Weights of a small GPT-style language model, trained from scratch on English Wikipedia.
Architecture: RMSNorm before each block, rotary positions, biases on query, key and value, tied embeddings.
Each number is 128 + 24 x the weight over its row's rms, rounded and kept within 0 to 255. Layers, rows and columns count from 0. Numbers have three digits each. The size before them is the row's rms in percent of the matrix's.

# up: layer 9 MLP up, 512x128, rms 0.256, rows 69-168, columns 0-63
# down: layer 9 MLP down (transposed), 512x128, rms 0.273, rows 69-168, columns 0-63
up69 101:104141141172157161174133141122106155089145129107108162152109153102106121152106166099140140154092130099208123098138100105148090147108155118163131115152119140109120103137116156142132110192147148
down69 102:105127115140103136090177137110134132121152109107172120090074085114127117102180127142169161098134121155118175105130177157098137135147141206085145119132108106117150150091114100126113132164132096
up70 097:077101138125116120109154151139145174134119115120136102164102106111152109103124091087112144088140126120156099127155160168119178121112113134104134161133135097157119174158113134140126104122130124
down70 108:155148119127146123158103137117062116138137145129149155142096121152100127154122105148108122072105129131114104176128125110106129151112134115158108133140114098105078099143089143106122086080110153
up71 105:105152154131137141145135133140159144068107121107141117126150106159139126117128113107076109123118143181153094132123098142146124100064180121097105122088103093134104147178134120147090111122146145
down71 105:134145134160108158151105115151115132141136189118172104098130151113129112139107085134132094103117166115094096165175127130144200118110119141139131146160083110126176116114148146083095107153120120
up72 109:127118134110116136149129085129122150114153093112126146055156127106094133117175125160086107129097130134126131119106113148166161112149124141132118136112122154132124131150161096136143204095143103
down72 099:129131112121138125166126142093125107108094120134119102161124112133133142186104137114175155122096099109073160170133102091090124122099123139146122109138135133119087112131149167102174114097105148
up73 114:114108107085130101093139092161120109121099139123184102125144149108141150137087151108082106136141147093108120178137102121144154093057144131108102091105131149156121104174166167125141097132134124
down73 118:147087114124098139091179100137134088137139096137126063111076128143118147127151137162147105153143161095115100144141129140143120132125156123085120112136115138154133166194125152102096161127119127
up74 104:118167155105063107125115105155101139082155117160112131119116163100119114132121125148120144125119130118155132140101150131083154130108136172109162111114113110147115124120127141138122128079162098
down74 117:103153148125127151135135121082153159125130134171116137124135132069144088140109087098145089125142165106126147083089088122129124150110145142115084141151111118106169123173132096167138119119092118
up75 097:190081106135135120111166163100139159156121125181139126132134109135158124164112126102157128109141143132119148130111133125120106175138133134154145118111156118137143146175120105129123125098105116
down75 086:114152122091091114120126136055113129085133119113115098097167135155108127154162128118088123161085123136137096126131117130170136090108148140139185165124127149067120121159122142171175138118144101
up76 105:136130150109156168072119115158105117106073104148148127117115138140154110135111092115115130122145129136096102147121136165132163123123170165163161170131127066140131141149125147086102122158173126
down76 109:108142140099118101126115152099142118081126115128143139141110143154112143181107140145154080110127119175130131098094133166148157172126061121158088136137155120101140167086110136107132143172128134
up77 098:114132108133129146136144098158126153121128136115170185104141193095122123151085101124107153119176143153118136127143121124162128125145143154096107129114106108130110133127102139115159128140108163
down77 093:131118127138141106101149164132108127121151106154093084151094079108118140113117143053115152106128103104102104152126166119110159102080171107165135115088166131139134116153145121136085120130135146
up78 102:109125137120089173128139122083141120106139094123111145129142147136132138115100102165161159140107100107100142096111129148119120125126131139144065123149135100110177138110104128121176141123138150
down78 096:145134124111098084070191130124147148133118098143103138169110121155108133164114123120144085114144140117104100122131126132125130116153112089114156113155124157093102122121137126124109120090103132
up79 104:148107095155140085112133111161159194149129127097165142133166091131105104143146100121148127145124131120086148150094166144146111153126162106129099129157149131120132123147142147099134134137149127
down79 104:101133166139167129152139125083090132113116130125159147126126091131127138137091117152127154148138152109110123142111119093100108156136112135141158093097127133161118095120131150147110166115132118
up80 091:122098100138138088141161166144155138150094138131140144103151105120111165126118143127048105121132125126161139144150124117138149117120134151114136114126166145156148156135127139132110151108132144
down80 093:123111138089133128113134117132115142138110087125141140104145111097112139151122166142089091078116136144119105082116122151164133134156119129165151117112116105146185095151095117143141140117098138
up81 097:136124150134137169128151132113105152108172124145122129125116110152057115115183118126106125113117129124115097139175126117146162100120106149103112128123125151102153140144113108102159076138135130
down81 090:124104097130177133133097124128129145168101134110123122175133111082149120140094128136090103107138129092101089193120141161109131131133111091146114132123129093187114089122160150126127142126141194
up82 111:140209146144092130124114091133113144093132125139118148077102123151126115114165149121158140135076105132126131128117157127130119166139126178150143159113130098111065095099129132111122094094108165
down82 105:129137147141150128101118154151105126179148119112110109127123155178140108126150083108145127112083176130121117097160115166142119126122098155117166119129104125109165144144137106147106116131151135
up83 103:182143115156106109175132170129127171144111113115112124072142172113106161123121144140094167135136128133133109105132094123190120171147091147119102104122152122122111075117130127122136081135109099
down83 088:098128146160145146087103073135161126145114149125076138134117128159106133122125128132179155163125162121124183128145108133115121123119137134155128128135135177143154161076123144143131129132118154
up84 111:139141122084105137187103157060115113144141113142140143146146122130109109123117115133090146106121127096096106108175110118127104156104085179126128118131115135083137115124100134130143115109126146
down84 103:151090135120137087138130104152114117117119145146177134095099107138129098079149138108128141108132089148140080131148155143105152117129109114118124080109110179145139142134162142159130126156194134
up85 092:167149107177113144141146138122197130128109100157127155144104102113126115127109137107122120151131157138108140100083154136126149125127138155102153127082105148140122099114132147113117091125171080
down85 100:097122109084107095141141137129162132152134163113122106156120135114150155135111164185127095071124132181114170137135120110105132137092137134137111116152143130089144122104078081105130138113127153
up86 097:113110153115135124123132138117148121084157137128144132098143123149166163148179092151124141129099134109128157120102112142127100149128085145082104113113117140132120160088121113149100111107158079
down86 100:151150106131150133133145101088131106140119135155123103127115137101157131097100138098085144065132120116162122155154085115123106099131166085150146173123150131108074139148131161119109143154118142
up87 100:128156149107141155144132117124125154141111106073115164146118145132125112134101126111113166111133153140151131123117108129130152148159086105102148135140090128121109155173135086144164142167095139
down87 107:128096119105068145109165092127153132138130171130121126119119117113100116151168094109156110148143120100086114155119115092108136135132126073164178130122112129114116116120149131146127071126154115
up88 096:087126104139139101134128139181163136136136122106100113151113103120088111140097138140126168090133154094135112114107107112202106118123117140159128145102090103110096144129155103086088136178135146
down88 095:178122119123144148084122132059099114122137147155150136153159145109157132176170117111117091161118127102175154114156133114155136103098118138136102126106142156108097129125130163105162128086114105
up89 097:138155157162140151161098135167153125127093116116165164121108141106105115135149087172124109146095123127137135120163106142139090134121125155135112095082137134166153146115162141095138143091110131
down89 105:129050115123148112134132126129099135162079148091138133131119139096110123096143122149135097116145144109175150109126153105152138074131133127168096150142145132118108114114158161152133088132147102
up90 099:149117131155103128146175114124058157132112143120122137158134102169096151157038137153143127118149101140134132139112160138142136148170136123113130128140113136148110112148178123101120110120149144
down90 109:140103108144133119113162112079111151123143114153144135161124102127142129124122157120141133142170129176144136144179107084166152182092104163127108122130144179114146139122095126134129147124146171
up91 106:093144151093153101119117077130119197127106116102125119120110113123120128151159157101111124176159141125101115074108080126146131109151155133120108134098120140113114139120129156139093112117151112
down91 106:134148103148113130109124123162116101112125114135161131094172119106130125110093123144103125104118120134145107109099194154105096194106087131123130138112105106137119099104140120162146126144132135
up92 098:157117123138087122105130152138171118095122132129111123087162074118125121117115126097153085104094115146142050137171103168136156121141144174120166123147095102115139093171150134109125162138134123
down92 098:159136090124143111111126125120137143209125159108100157184159108129160131157148128074123159122161137117113175146109162109164141138085119134135120139134145114087084137117097145144091121078150135
up93 114:128147128104124072090135108151115123141145136107122143141122130092146083083127123127121136119109146143142110135102109102142144094120105148144101165086119164145136099123123138148134142120108138
down93 114:098123088152157129148124124100120108085150080120133121183101135186120187133092145120122092144158100134124127106144115136127087118123160137093114122118135129129085157138116102103113100127149102
up94 103:091145124149150129132095155116108113170148107082091118126161117150091123162120109122087103117189120105093115176082135143082113146127161109112117104113141127159124158159097129121110126102142150
down94 112:120114137083170157165105133133101112143108125135154133125080144118105112115127123135131147118149113123103151156136139108083110150123166162108171136100121099127138108062127107159126129092167100
up95 097:115200119154149140137103096105105127124114158131176116162167144108140159177143141142149089171111124102155118131115136126150151149150137115100122085123077114120120131122107119125123163130122143
down95 090:161087101151120156143146157127151119129178098136115150153158098126117179070123170118098136123166082161133114105132114103158080114086131095170147142107111120134127120133168143111149110123096100
up96 099:091105087125091094137130106141134136146121134134132153135074123098133119175142100138101123111140122152151106180093094134124124158149138136097123124111123098134110112136132137095112083125131192
down96 103:145192119126131180151140134116134147131145113111097169073135143122129156122132105107143154131108113126151136170117113083142101133128161102120112174132083108134152087096100114117081126142090116
up97 098:154149126122113117110086164112123130128079127106125140092106126169125160112165115136139123111140165114144112175117114158151173150129166167129099129129103126139081146141105124087145102131094182
down97 109:151140131137114105136092155158169161098101110075150132085142134097133120108142115095143119096123100124150131183133083157120153114118112154158128150149141115146114138148096138128160153134097145
up98 099:128123133148140124096135126126105122156167150134111142124100129154193126128144114152137146102141103160130104080097137171166115105081143158129111094085103151114141145152108154146138128109120105
down98 092:128091173113099095112120134157130157151126109153120120129124138142112126150135139148110136111133082148141117146106127148125126122178125091145116140120134155121156099122089138159132125079122135
up99 101:090138150136128107099125114101107152107099116167148149095147111114171140161122136155145163114132124101148114101106146199096128121137127137092145134145058096130107114086096137110142160140100109
down99 096:167115110150101139135126161150134132148152145117117108161116132106113125127093124197092114163114104078126142152158130128151092048122089111194122132113123122126136133133160134111101135154128095
up100 096:129116148121132121157093116114121165142160131090136144116102102102107150174128112120107118109121145128176138124129152127104142119158183129124153133107119098174099108108073175124168112141129137
down100 091:154083106099144142101123120101144127111105126109128161117109156071126187098108121173142137159104135151143107165113133155137134095136149107153127146133122073124138131145109106117145076151141133
up101 104:135076110142114157158164118131142104099149128157144086152129126065105123133092133128148145109163140112112120116107145117079139154130114142044126119162116117140143104135152145134076165142149122
down101 095:144159131079142116095121118140168109177106087117127182114134145174143116137113141125131138161120139148122131150145110112190135134130147110161146114115125141150133132110132120112147117117127147
up102 098:131098140140148092099108131140144161134082125128145130106106194106111120129133127106143111139169082106099143106108110153138116113171119152156101144074136122089149122144139165113106100091157133
down102 096:130134161137078089129097113120189126093169150126148121146168111141128103144136122122115137107105127157118119110150151185102122100117128098087150128125116151157112153092138124111119098168111131
up103 092:114155161129130113146093112099153134122149119209097138116118131104136122147182108111149128082113130118143131111090127131129140134151109144131162128110157122089133103140136185125176124136150135
down103 096:107113163127081145128144134160126123117106143129143155135095113150137150159139111162148137097132117134125083126138117148159159166140085098146114115120122131072089152046116115124114132145151158
up104 098:127128111128148136143128116131123190085090150080119130137145167112133198147106118102137148112165164139094119101153141123123137156116172122097101137135139121122096143111122116096139136112106128
down104 104:111147149138107131091096108079141181115155154133118072078143137157136129141104130147182166121151138169144141140149117104132131165135151132117171110142122124109121114143119120142098148097132134
up105 108:102130059111098105139110153100125114124113081127174116103159128107137155157141139131170077119172171080152154113159118121176145143117146126105157074104155167140112129122150127108140130116154138
down105 108:140136152129125123117141142109143133118137108130099129156133129149150170112141146091110111085133090140113167131138107107085142147108112166123069099128129152107102129160157111110121083109083159
up106 093:133145130115139147123146136158100093128146146139114130112085164164100158127172120156107134109091110104161113115134117114126137130131118127122106155090149100129122135132093110127114134117123128
down106 091:124119126146092156111098091098130113132121074146095111121159072172109123092139164098155143146132133136145150180170127129121122117106137139156156096164128158095142102126110116131088125145115138
up107 099:157149087110131126112098166169129134131094115086141135148085093118073138085172105163136167120108140122144157141100116150121086145122131116133122145157143142136133106151166155119126094142108115
down107 100:099106144092111152145134161095151138158133116140142094111151147106132145104096104164121141118121111093153070160166100104116128081120106152107103117105090120145153114112166122124140115159172088
up108 098:126116108100099085104112133144087113158089112138119095109101142136135123158117136100155069102136144119131140133153073107129110071116094127133141111147111104161101105146108162117147115114151114
down108 099:110116135156140131152163124132165135150137113106125139161108173145136119167125103103127154115114129102107163147106126087097116085119079110140114153101117131123124129110131105095106120131123131
up109 103:106170120113146106145151117126119132157102153133118137078148095109119101082127177150144127118096129111133103150160161124136123158152152126132125081148122152129114110132130112145096148076168082
down109 095:153114095148154138111153126136153149097112140128146068196168186143125128131117133109101157122130115123166158110110150097085135084129144147161193144126121095118147110094107168106134107154125146
up110 103:115130166077120125135128129122141177120132122089118166104124116127116126117097134125096139102119175138121126135125124093100176099122159147136058111152106113141148155095111118126119159153095116
down110 103:101127158115144177120139126092120124110142138144136102113152140169142139117134130123120141135140124114121126087115107110108083120131101150147156121104109162132144113125120118113053132152088122
up111 096:141113109124115139148097157109093183123136114147106126082156106115102139129107127138136145140125127113129148115103141175139119123086134092118127162108137138176121155163122183122167077139140109
down111 101:150155194109139136135123166101111126119175127123123121149140126107132079144116131096128131119116149164133152098142104141139147124198141152103078092149104148128167116157117127132131136125096134
up112 102:158146129139144151116093104136120142127177110101099114154114159163077092122169132116123070098119117138099074145124130110129115190146122137117129125137116156100129131135144135121143113132111139
down112 105:116086142190101097123086113120147109105129146138127110097133137117142151114156133145090131139107123093151087129136135134143117115098129191090133112130130091147144126101149172126128124160163149
up113 106:101134125145130107142135148151141149129119169122110174105101131117150092167143140161116136104141121121144171151128141123114116105177127151139119133150155115118087118152081147125147148140119130
down113 102:139128128101120105146110165100171135119108089131176139134113116101098151132127133112137114086162169119117120113126091080127123148084115140087118127123079145150131157149139100115108132124129100
up114 098:118117146117171110170153116099125127123133148146127163075102107124127152159125154127136132165134163176154155125139143114126121104097088144100187130132095148115120135132178106123115082123130130
down114 080:100148093126139094141097123133105137123154145151128143116145127174129128144122138154110118170140123090133077144126134123101132155133136151127086129140161150153141160160158184104144174147114128
up115 092:135142129136169112134138087117152122133163110140066129112125096135135130127106112096124116147134170102079116106110116133119127118119103141129129108106173108066156103162130148124133105114167106
down115 104:122095183113092121119145105095091126181110145151121130127109117113153138182130101144142126104144173161119142094091117131132094137150137128160128140065116127077138103163094129123135108104119128
up116 105:150124151132145155118145127139079149120129075112150097134186126117148071174113096167130132142097101121175120107097124150121116101111118154124152150178121072159093107122105099124138111149099122
down116 100:108113087159131120167133083146153101142159127176170111140113117153102160141145165144071126118158142132129124134138124131098144065123136095125125115106170119124143175147148163146112132111165149
up117 097:109108101130125165104138176122100113140154116111098138146135089149164048105116122143156117157100081137137084126086112109126101165102140111114137147135169130137110123185115099172124181141169080
down117 098:147109123125150123118116106111099106140153112132105167129085104169163123111128051114147110135136166130122148141131107085150089156143109135125140112100140126092128183134126074153163108106141094
up118 095:109098102081116112120149090114114111118130132112099155157166142072125159088121172139119153100124133121145142127130137142113126092127178134102077153106143155103110137111140137118147128115124146
down118 093:151075136144143138107128148161119127127144104123097119133101157129104111188113113138141148145102135096136183128115138120143156173107145138153130105072118163116095138124099118139138154133167091
up119 097:103128127116104083141108108133088161071121058128130101124141168140153099140100061138111137175137097098140151120113108114153093168140108131126144110134117167116103125126150148135134127120166085
down119 103:192153135145056150128135135135133116114127126125130184165129097085119140121135146142101101111135080150107106106121116130131141111104111120122147117149130124144127131175142166135139107108127096
up120 107:132121157113148165097118104134123130133109101148144167102130110112134162150135097167138158127109135142136186147167124089101087155132112102090116119145126108168138149139104081154142097137109119
down120 110:128152134093126115125158156147114103111128125163114146182158143121129139100169120139143151121158116080132161133122138162127163123129153153183135117159118119126136116107127129098163130135139128
up121 093:131113082111119109166149133169168165093101119163127136158135098125138144141127173140113151129125104119169107114121109166126150130152111125157117109136141098152117143166114102128152113141119108
down121 092:143110183142120138094130167122156119136091154127155113098131151152120076112115099136125114137145129091115125134135125118183095130152136108129147105133129157098097111142164128117153144103146149
up122 099:104108117154141117137132104145148144101174147149139124115100180164103140106119158146136115130159129119120080139172081166120157128146101118084120132136113154120136127115115105114117077126119116
down122 101:115134130144094120148147129147144133110092105100129147173145081184098161116112094093120146135127151151094135153162132090166113125109155146137129081134117114143122116143105142110139133112152139
up123 098:125100117151149138157163099121150151098123101140126161156122112141106119130126189158146131115120115105138132137083112141151130141094147143131105122159111130146140153117102143126141167118108120
down123 103:116124127156132135118143113178167121118112143141122129148090155126114122096163130131086115148138120120149153134163156117108109192107128118153118133139087131138125116176124125147147139125129100
up124 093:151152096121089138139130132135134080110084155149118117102118125102145113120110098134119162096133142163086143105162094146148081142119093133135111129167098121191110100147134133120072118155095135
down124 088:115141106131067130125130170136140122145110163098140084155128140077152141158121176124108126091148141105168145080113132156142128102161102109141151094082114151138119105104162094079085151144105131
up125 114:128108095172169126137133115146083129076159134125088123138125100119130114144115142177119100136115164128105129100173114125170098163126145124110142119121105144108140086173118142142145169126123159
down125 115:123082117107156182065121134147176128122128094170128115101111114109135127121132131159103118172092127093136101118157130170146120155093131108163160142129105108124093153157101131133147184161113152
up126 099:156120100167150137148128117118141090086124090136176115142091120125134185114113169125124099168120096115138163136092119174155167155108123136134148168155097122131151153112120124129119084141120079
down126 100:152131074128133131155168110089119095098119128123133135113156112105151140146103135140158142174121098163142122120162146143138167156117162135134127093124119106145115129116139125133102104148165141
up127 102:126106112104104124118150153127118106101094141089128120123167157058138115193130135102096147108169130125106144115138113141137132107082098147153128153107113137147148109121115132142137103164164108
down127 101:121103151103147111117081165162149141139150092135123123122131123144109110132111146077126127131093126153113132113121111133129114080111113157129139135129146112147113086143118154143135124135125142
up128 098:122136103146100118141139101108119155096119092144174149154125152093131175092129137127119119120157123126133129147178113159198136103112111105132175118159155102109135104107136163129123093146132144
down128 096:166135125143132082142111082100137131149108143136118130092111113148146127172126095109129085119105098139108158120149124097093129115146192112138102136108098148128129129109116174129116118121073141
up129 101:116095117103122150124165150123128118114101099153115118103108154120179099141162114139109148134130118125139136143151109212129137137141112127140118083161112143141117130113138151197106169104142131
down129 098:088122136125122108141126144120127125142120096101140152149163050097147104122129143091153123123132166119121123144132143105119163107205130148115135148135153140144188148107151072148151107127136127
up130 097:140150211165179100131150116143111135162121091132146138114179154102128108142110153143123115116123135093146117140102148083096116175132119132101135159111080126117141135105134129142154147138112121
down130 094:103153140121145129107146138111077140117105097154083139168091115130141133110085125155094148091125151138124153181111148146119126168121121120093120090139169125115104133136155124113104130123141122
up131 106:123119096172089104110107131144133155078118096136109130134112124091145087153120121161124141133123103150118137158127159120111115105136144116140059169143166120100105151131126114133101129055170133
down131 103:140143166107144132088182113098155132136089162116134120132174138132139141130161131115135104138151132129106113112132131168127106057111151106119161116141133138192144114136126145104087113158129145
up132 095:113089157179121086135152139126161134119099133147144115169140131140155122123124094134145142156096110084096144137098139146128074111118098092141078123100166205116109128180139150139164174098161157
down132 099:162110073114123148067144135148140095147089101099131185128179125143130153113105106102120125148126111073171126128164132137097074120145120139131163129132113108143163124094105106133121136121083131
up133 101:111116159149170149143174135085150142111111097125089103137140152135124113143105168127126174111125133110116140164096126139125130144111116150159176095106127163148128165148145179145149127145164131
down133 102:094123134085120165116108151130133135124109104115092163093126136135132155121154132127168117070131139172128132115153133135119174138110155090097130152098124137112154115142108110151159123153134099
up134 107:104127134152106101158153144101137142125137139137115116092120149120103092149130168149125161127145144124126111112107152143138111107183212148110089167084112145101096156109139135129188125109135110
down134 109:153178125148113106143118105094134117195111114128130143120090122137121135151120099082149115108162148145152107109121142100164145175147116128167131153103127132130151134136131121123107138126154129
up135 102:130131111100128106173118087126127130142160152123174161114137109136203099126153142143146104120106159134125143160125118148147100131094135098128101138127167155137150168150121176090121107128117132
down135 109:175147124082119122116172077141140141123115138173105126110120138115143163137132090081119103095097155103143136108144077122104111124108149114094111125105169084141163160078108158157130163134104172
up136 094:157150128105132137122102137100144116115110161145133112141136113126156108104115096105176118149135118101147128090157154125135156180146137115142132111156148136145171129131133126120137118122096151
down136 094:168113147131070146141084122134121181194083133093106123120101151138108092127139137137113177140086127133108110158117160159132130122171107098130147136106118076125116127140132094118096120106091139
up137 101:139097135129149104091115113143154143142145131134107153132105117135093112150153087110179141101092098101120128099120107088133138098153093120132129139098150150131135120143107130160190139127161102
down137 099:123131170134130075158086129121137126134110119120132142131112136149121179146154124107103143143077104148114159148132126130155084118101139155107153126144135117134163146115141158153132121161095089
up138 101:143151098151132080117142148081123143140137124116111124136133128153126148147111122156106137119136143068121078129129118133131124146149164179157146143136132083142070084108155144120171126110123125
down138 104:171140137156112110130089107118139109099116136137146099167103157140086156131122140129139205107144170113135100152131123172119109134162136115128128144146120090113067101116139113115121109116140101
up139 107:114154099142154118085098095147112095151108164068116206146150092163159150168122104111110144109130117090152115110106138135139141139136129147111136143144124127165146133137110119134124131136125127
down139 112:108143148147144163146093133130148136137120158141192155141104084134146103120131128130115148115126149155124133129118150120145137211138138158082117129135131072144139148150116125139113150114049099
up140 095:132186122112146121161070112158125128090166120114100124091116153119157126087134155140099102151106156101123097082124147132088141117124125115136141143142141146150130165164123113118128124131124148
down140 101:095087108165139140126133153102159125095114145129139108149119108147138110110125177134153152123120129151117126103080139144124162106119086142094077111121106131138154171124109133133115108130123144
up141 097:118136117141123117157154115115157122118145104121143121136150106097125094158099144145123096103149125101109159147122149146092137143108102162105125195168152174115100079164158105125107120153156149
down141 100:114124144110118144127158175143092135121157120116101147139147177162124191144119166146097110134143064136113130111123103142118101068141164128133123136124142155103160116106116180086179164125125117
up142 092:120135171073082147117173149147130097131113146111146174107149060130157126109109137111115170138138103122117146108105144170124157148087137107119109131114087127106127135144153178117150100120115105
down142 097:133084103151125103110109123128155128121137142137127129132124113157125124114163104117139132105115110092103159130150107144135082156141108073162117193151164119122156171122151112102142097146121147
up143 111:094114132117144110141188131179134089167175128080117111158170089148137097106126110138139092128121093168167140126181107108112126158114112108122144138113111122144156151135124109085132154119140118
down143 099:137155138160087123078141127120118164113106136135145112152123145134111140150158143108134152126143161125119128132098141163114115058132160111131127164160103171124141153108114138184088119116075083
up144 099:168153125120141148122148097140125123119165096096129139170084162154115157132149127175148124155083122117067142169170122107131124114139137104140142159103137117109099135131145118109161125167118145
down144 091:092057140105164114138164114124105121126120132134123126077108129126152082102171150128109153141095129135093103095133163122126150096166150151101100085141165091133174127136138160128130098077120150
up145 103:127144112130135152141114104130161105137123135152179147116130175133127108138154164160122134116172078107126108153137166157124132159140132188085140161156124135123135179171089139104128175150131125
down145 104:098120105108122136145108100170151117150100133116150116127157123142185155090113096105078100088134117137112169107112116111123146154095130112134129147089167123127162135098110146139131085119114163
up146 098:162149131113123126140114108142127135114104085129134125117152125125143122111145113175154121184120125168141143135083137142129139109125119165117148156138102115167111156130125151094153163096148135
down146 103:107108166115119105166083164153126126139110088148146109094124146147155139134111139118162138139192130162100151093100119145130138140176135164114140181122128128157163097128164165105129116089108106
up147 097:169161136107151072103118140133056115135114152146100134130127155127104108118144154152155111146119138116092091082098118097134174119104139175121128147161118146091136149133121120133153122113121164
down147 099:113163145125117153157135154187183162139149116114138140133127114130104166143154122137107160071164096149159113134128161174129050153124126060131115127118100108128138129141116147106101102136121134
up148 102:092089202153114088134179135113131100114114131160135119161143107134109126120147103133117133139165143101169130117083163097150135143168130106173122129121143122137104097106088190122145126113114067
down148 084:112152107121126142131114092157111108128092133125125120096177155141100131111131126142121113156071157117153136119178122155108123034099125126101137136131138153095156109151141134152104099152159185
up149 102:137141142184123141101134145108176174127132135128156148141111139105158161136150128132163144167141073102127137104148146159130137131099157118134136151128166173092189142148107138175103148115107136
down149 103:145102108195132138099090112123125155174150115092100139112090125139141141088130135098145121137118090114151104127135137135131111119106158141155135155095147134124143151129143101166164180112151169
up150 098:145133130145134088147160154115135144091110133103132132123177169170150124156124146144116095136126135124127126176090149149136097115102130149092114126154122087143155141121132122106146140148189114
down150 103:118101139161123126149111119120177143154105159125154116113143132149101139139123149095127109120088154126125111168140140157157138114132073108143140128110098079130134134052164088135096091127168143
up151 097:122085138132096139147177121138108124144169095085103158125125143107125105153107100138162168096096130165106105138132126127139119130090116119138111142197132078125163135138100102139135125141148182
down151 109:113132125125105124133120124091089126147100148158151134120113102127113131129115113098118121085144137087121113103083129121124174129123120099113133111076113134123117124143134101166141149146104136
up152 097:088140173131101131104114158136114111118133118126183138121173141123155132129156088114160103155153146170138117112088107126148206159136150128100093109139129104193106156116112122134154131145104125
down152 100:132100145132098094126110131139135102117140127164137122195083172122116098128134114139167141128108134115141090130116109130140148152116112144118114128134161144138133122130092061065092154126157161
up153 100:151145189152148098143097146136153142110116155146196144163141084128106133133137131131118134137138154127139140121151101114153128134150170151124115107092133138136107124096088116163171117149129097
down153 104:088073127122112167163107127145114151144119165113082085101158140126124117134135159145137121138151138157120128080130124124130112073161104126129130125068132201121097125132124162147125122163159106
up154 104:104149128111144150111065092133114102126096138138072129162109085145159128154107143155129129135133097105130110160145145169152125173187108095120138092104108126117152121126077156153126099140132157
down154 110:095164141111066123144144106130078141105153137118168070124111112118142139141127128104084120114158149111135120152142106136172105186128124167125132120106094124142136153115127125155119078148113133
up155 100:152124141153159137096152105098094152096153125138113102130114108133150104119145146070117127122102129122134088149050110131094137114127088127127179137123118179134097146144094117160084123131127101
down155 093:094140078094109093206106147139144102121131087131116124099129102102124144133142125119126136104103087106117167142158092096153115169101117109117086152162116140128112174119135097118148116120134138
up156 097:146074106173133140147166111113095146163161151123133131132147169101160131131105088104180090095130077081099095119123160171117137166104143124083132161128114135164118152139167131115157116115126146
down156 104:114138087119116149139111096114168135145069143154114091081145140120140093166155151164127107186162161151165153154166085095141075169137131122146130107156105126122155115147145156116128100142128138
up157 106:116152128160132101124135119139139084133105123098129112147129128104138149130103098110151138125162154095131113074107125166129133165090125082136152139169068133138119143145155139098118124152122137
down157 110:156121130139066140132115135094147129120154114103140077118130129159123169142137132112106129143137113130133120098107139074158104135154106113100128122126079129122136110126140133112140068133148130
up158 105:113139115164113148139136143125122098120158130152119142100120182090099131105127141139189104116182119138138136079121169113114127140098141143116120098137139185152158118106159175111120123118136151
down158 101:159145117088118077126118164142120109144145145118127171112159132158118081125145136137139144118116126103094104112118113114150096089121099135143097162138103125142122152180097136180116146124146081
up159 105:129120134105078147127134113130132149139128107125132124100088141091086154108139149148146128087129058104116083131115095130119145117086130142123103133174132137115129159128132130155130128133114132
down159 105:113118116077103183127140158132149157085172182092126099129109085143135154074181144114140144151130136125132180097158103132146127122130116142135156107107131114129158138141129149127149142096103145
up160 103:116212127137159157124153218078112147103132127076102127131138135137146140156124113113123118165087176074168139170130136152170110134112151132196159151140146158118130153092123110134125124128084132
down160 098:132143145095142110182096126129119128122132124131109149162134129166109061122105121099126123106153097138124153080168162068140096113148154125140117129122125137134115108154132122091183103097111108
up161 096:128130132126103110112079104111127121118130126105115133123115141091159110079096128167157113080078121128103129116152151130130098153088126105136127158120157153086138138135123168124139169088166124
down161 105:151110123169113154132171191141110161136181161169126096106152113150110132119150138130099152142135117128125155138120116072137137122124120109134143132137084158089127135133146141194097122133162116
up162 101:157110103131127130104109121117133131088127126129090164080101127092101114138135110135124173111155113094097152135117144127109145138145143146138117104168164129108134092172090135129121146115100136
down162 099:100119087134128142115147117130146117093110170142127120144087133201142182127132205129134133137128128172130183122149118157102107076093109141133117162154132127117127127102137140142101141144103133
up163 094:140156156073117124106130096141158112129113096108111093114136096158137132156120141097131140144121149136127111118147122142102129126069163155147115119122111141176127134103105146114105079144133171
down163 104:158106149141128141096096181112141150093105111136139122098147138081162154140101155110123122106097150093107122112120155086133135123129119156153136149108087130141138168092106135144165156063100128
up164 092:124098145141114115124102126174115123145148156104122137104129107106138116100128133148102126086123121144124111154126101145146102144110161139103121104140071171106156147119114119107104137121094144
down164 093:118125165126151057146111125110134123111134112107171095132136110110117135119130148148147132158120143110080119154091118155122123170148093161109127138083099105122158195099158163137093123080109113
up165 101:121142088125112122182138079160117131097116130156131170162127182118126173104158142148100129144112112057140104118116134103130122132151161132129050159167095132124138103135097119071130144159127132
down165 099:142097120136132119111103120114100147147104123103081112160121085106111070150101126121098140097131103160156110130097170165121157099114124144158137107130157125119135114123120183138104119098138132
up166 094:128079116161135173145141105147148156147149143128132136135106134148157100144106110117095115148118125122149142143148092100129106147143151162149096061145110131126104118147134125150131130106139146
down166 093:087097144120145122132126148140156109117121160115122164138080124128124141181117175134139119140131155106113095129132124122128142089207161078169144149160125117139104139106164128135134107150108150
up167 095:074115158147111131122121139140146122158114104098134114117091117136121083173141116139143161103112139119199155123136154126186158159068126155129080090137138134161131071113136091082157159163120108
down167 097:165134144102181077107151116116150104132124136144133115114122116076136129133154104130132115142176123161161150163071118143114111103153125133168137134133160082112108132141153102099135120133097127
up168 105:114166134134113143112139120078080105117191117133120127105136131116121076096153135126108142145104140105135107134147112149106144117095176131088128138150136150144155113151068150128074109160116163
down168 104:120123148094124142133136126115142134176119097116098122146146106115142138162182094136106125155121077129152129064106176140116128172130128075119141141128079110139122143130143133157128151113143092